Weights of a small GPT-style language model, trained from scratch on English Wikipedia.
Training: a variant of Adam for these matrices, 5533 steps.
Each number is 128 + 32 x the weight over the matrix's rms, rounded and kept within 0 to 255. Layers, rows and columns count from 0. Numbers have three digits each.

# q: layer 3 attention query, 192x384, rms 0.0543, rows 50-63, columns 64-127
# k: layer 3 attention key, 192x384, rms 0.0534, rows 50-63, columns 64-127
# v: layer 3 attention value, 192x384, rms 0.039, rows 0-5, columns 64-127
# o: layer 3 attention output (transposed), 192x384, rms 0.0394, rows 0-5, columns 64-127
q50:072088202075092140155177149129080112191122138161238129240066134084061204138137069095111122102161111110129098137132086094105153179100168037169129091085090128092084155187092135125115073163087162
k50:113107122129165154106186119171136093189070096182209192220086150105109243192076135149145122157153084175164124171119126155102166137100137176118126155148157163173120155162255112112145112133073134
q51:122087130086194147151121059107149079135084186145156132121090139129119191105144094165101179185106173156135219096096200184088092114148107202137116187146191182173158094137113185158177121176143139
k51:049149120120080119123119106121092143104070108112122091119119083119123126117205092153154114147177160194066133116152096098162107145139136172100158163153142156131075060104111142124191071166166081
q52:194132096112155118086072119094155087084157113024065121071139130170195089158123231141123100131051099126173045161104136204108059093109065147139165189074160096162069079128151138024167104144125141
k52:131178152178150123075088192017158154143090120107089085063074140196153127074099089138162155015135159119118084165067111118137125119144167111132155190109053106132104130113063132136099119043169141
q53:175138064117050129095146105155159127116028079042110085070099150149131111134156121156157132159112120155125151093096051215131126052104085097163178236075156195153180096108163132107098198104117066
k53:168141118186128124094112186112106171170136110127085060047139204114127044084169124115136100102106148169140153078133138185161110111133174086128146143134064149094181119173005141173121160102111136
q54:125112179098159145080167077119081155151180125192178111180102102138151130160188149181146168173042124098123070040143112120124113127205150046167118163251129101158095186130085140054152066167074176
k54:132130115068107180103139113130094128124062144111142150116157119106122023160128142172183115128041161128129122068089160126120124068121153047154142175155134146094120140046255196044158134086103143
q55:114069137108084125115129135111146019214189022123092130085200159089106093120119189135122133092081099080158057116171088086145196114086155113153118174192118121150129128136112150139069079155103069
k55:111103085131174059126116136088180055121116153120015185120219094121089160091075104178136184105090087125164091106097170152152183132149186091183120076122151092098147129110237081147104158063123145
q56:125150162195059124135099068109080124129190047106147162081196217139127100101125149087150148123028128148139046172113094139104151053121080151131105127179142023174135150182141094117154051112118088
k56:180101023125160061122113145107213197089190110096198235056176114178175072054103082099169189129117146119220162163211178072141206115118148131093080111104194040175131088067186112179132110106106088
q57:074125104092211090120113160138162046128145157162081139167126094131142097056146199158127090126143155053104158118107162143138142154109159216114095123129093131055132123127078120129078150173114145
k57:125154183133118157109103138050060120118138184207103137156090000020102079150107204105105145039123064104086152136080124063152142143162118101131152182146075139097058161109078155154171124099156086
q58:147143150121136187184131096114115113160205159158140096126187153176132136141151065150135147116120145145131190132162128054141153129122196187112127080091094141152148210146138140118136112135094152
k58:119116080114101074169193091115146158129156151152168122156158086141199134175080140140095149255074168148116155130207046168104091122159043102119089072086180113113116136081137106113164129126176141
q59:104098125144050063136058163083098181223098104169111153166110236167095089166148134076133116136095111132070022185127082120074171178125114111129143158097148111174123133146136066141146148128081079
k59:088138136152128086211120161018218157134191122177136155137088099174133129158044136177114149095145079148137096194118177150095152150123131085110090118162148079063189139178154186134159126145113144
q60:133125124108195134120104102138100118140109102190162075141177069155139073128121113176135123156070115140189146142189135132097160088134119120080162187110153217117131226119143114038089097141175130
k60:125148112071080161143146192013173126158102110176121147151174213057153110135135105075146121223069212156078126133189157176069173086120108170119089183168081164160152194116172119117176149078151178
q61:110144096148154148143069171137186140101075191107061086076132107124151120128066158154092140123168131138141117101088085124101058141095106079153195057081152144064128065079092159199071170197135167
k61:086161198121145153051131174180069079159112169085079075147160109234104170184151144135087141052178108084136085064071134101140100086135175176157148130144142182151148043068015106131055136200138174
q62:170106079117205084126008106108160137037092088124075176085137124231176109109114137110148088109067137158155163127155190114103101111093048189166149222153144101157157137067159181065122079079164065
k62:170131087181065008093052123087166178124142130081075105075094138122071129077099002121174110189176209161126082082210118154061115113140104213150141112124102049179122172201089061170100119080115101
q63:188113087118125060167158174195172175099155081127045112145132183073072071091119139110114129127065094085165223048142105158044147092103113128098163152062067205172199088116128156155045119164103096
k63:100220118148113112166103110101177198112163057104077033140169151132176147079185181118193152157130094139079130076099090170155138189097066210062029057074081168079165050136051087187107117186134101
v0:192105158108090199146105199110133203153192076102113094085085106100089128141181085167050198142199181152129146214113138172093088113145089156153135000108147140117142208180164219115151129067126225
o0:137072121124155149098088130137118180167168131198121100236178151173134137123161036159202083129141127142076142107190113122131134070207146151128141172117105183178107247153126086052067113080136108
v1:143118117158189152188162118129146067160128064160114124134123138190121194159091107160108017110098103166107165154131144150105133085117117120123142162090130145191202126088131132093100106156016091
o1:117144177111138101208158180107141094145186070136116129170114118070143164112165122159068160130128142161103123147162097191103131092071151164169119110042102170112066065121137133098080157155133172
v2:111151105194164064120044111139133185146137112116120092112077105146152149186134084172077108112132123205089110183179123096171108110125120088098163072121084121144139160159167192133142023155210146
o2:129130171073143154133102163109161051192165221106119049180077131156140157174147081151164169134146169186070158134118139146163115129153205194099119158091141134123129137151121072000140145115158099
v3:103168136101133126119066134204218142141109173148117147075117184138084130103126157137129053087157166118184175102149117103125143126136107189144178093129092139134101098107106077142178109096154076
o3:126151141060084086104076167098160092138142175104064128150088124120059170133150080099114187124214135184156199174144134147139111076065104148115165143120174138121090110154122148185142161108139128
v4:141069099070147095071172101203083005187173060138140141154148087105135109131147122149118134119070200120133086172159065120166121128137182139103221200164170091095185066163141063065101106126145118
o4:148123142099197157139254146138117054153058057219250166072082127116179142141097201110105218118117157090131098150124084084143115158088058079233074095195109094135050070121110208142170104083180193
v5:112103134142106132104145061163068096148074184191142194162136096155103140148094038218118146097129081157199101181106126144155125123114169093171150104095140142133150126253142177131110098060160137
o5:114066114136168094095116159113130056217126133180149137142100160112116153255112092168114095152088162095110061089132109138123101165059226057120065190112187115138132134171128123080138110198074034